Weights of a small transformer language model.
Architecture: LayerNorm before each block, no position embeddings, biases, tied embeddings, ALiBi.
Training: a variant of Muon for these matrices, 113M tokens, 6171 steps.
Each number is 128 + 32 x the weight over the matrix's rms, rounded and kept within 0 to 255. Layers, rows and columns count from 0. Numbers have three digits each.

# layer 9 MLP up, 512x64, rms 0.281, rows 505-511, columns 0-63
121111120142119049132189092162093143165175118158131103149130121054130106150112131142147112123028100163111094127125139124146140119126154173132126142115128112077150135184126137099113140069135142
108153091112171156142113152110147137085053102178103174176130150133186130065136154116089117087110144135084144154110137101122129129109107125128186140173135149060108176110033126175172126138146127
150090114114108059189138168144141143074140191116148110093120166095149140146106145132110191119102134095086107129065123090133135112163124199140097085114110152150103129198115132038144139104137121
136207070089142095136166079151108102125134113134151108167134141097146146125151177134145141069131135098136094144065124144113119127084165100095135121086142137043134127152124106112187117057147086
144167102208169173145137074140126150143184150155112113100109126105086157104120142104108076102116106124147133140131078069158151171118091066094111148147126145153164135149151144171132067140080091
092137179203128110119116126099106098113124104108124123063107128132151135120120160153092137092117095086163144138146130123119198139128076119081180170113175140134139136156171158141186127137123144
115123070152120091128040072156145037143132135170169178149151137090091105152104116068108128105143113181092059098153119110130147180134152147133117101036120144122101166157106149120154146135122159
# layer 9 MLP down (transposed), 512x64, rms 0.322, rows 505-511, columns 0-63
093138099183122171128149153143110110150151152143183119152126171131110154147126143106090139177135132071102127147121095100125127114074145103112117178062140122156115097126153121099094093178174088
114096181077097151080122169048160167092170168152110173129142119174142154177072082202125152126144181106151148102185110109055089125184150114101085112125148071097188119151111094097120144159075082
097167066146128179113136131138124112149146098156078139152156065154083123133122144117130107158170140146121104168155116139098126091094097072162129094148122112104088089098103121253131126147152160
198104161141116071079157145079117125179133204096112110094090111110127118114140098147150101148086111158155178155119144164159156129105114087107150149132092125087191150168106103106085132159114170
168067147065090127185119161138170143085080132080137103108116092160104131110082123146141115146122100134128107143144136193177111097140122131130092165127154158135131148113094127090117142137146159
131110127105162099141152134114107147132135160163101090116131130096107128127085153157178154149163163100095149122135094190117149144143061087104135164126135163134103120116096130104144136174098114
113071130057155191125157123071102161104101106144094099129145138221152033071125096169132131130120076098133076113201078144134127126141177140083180077133124127138069179090130170146134099173240120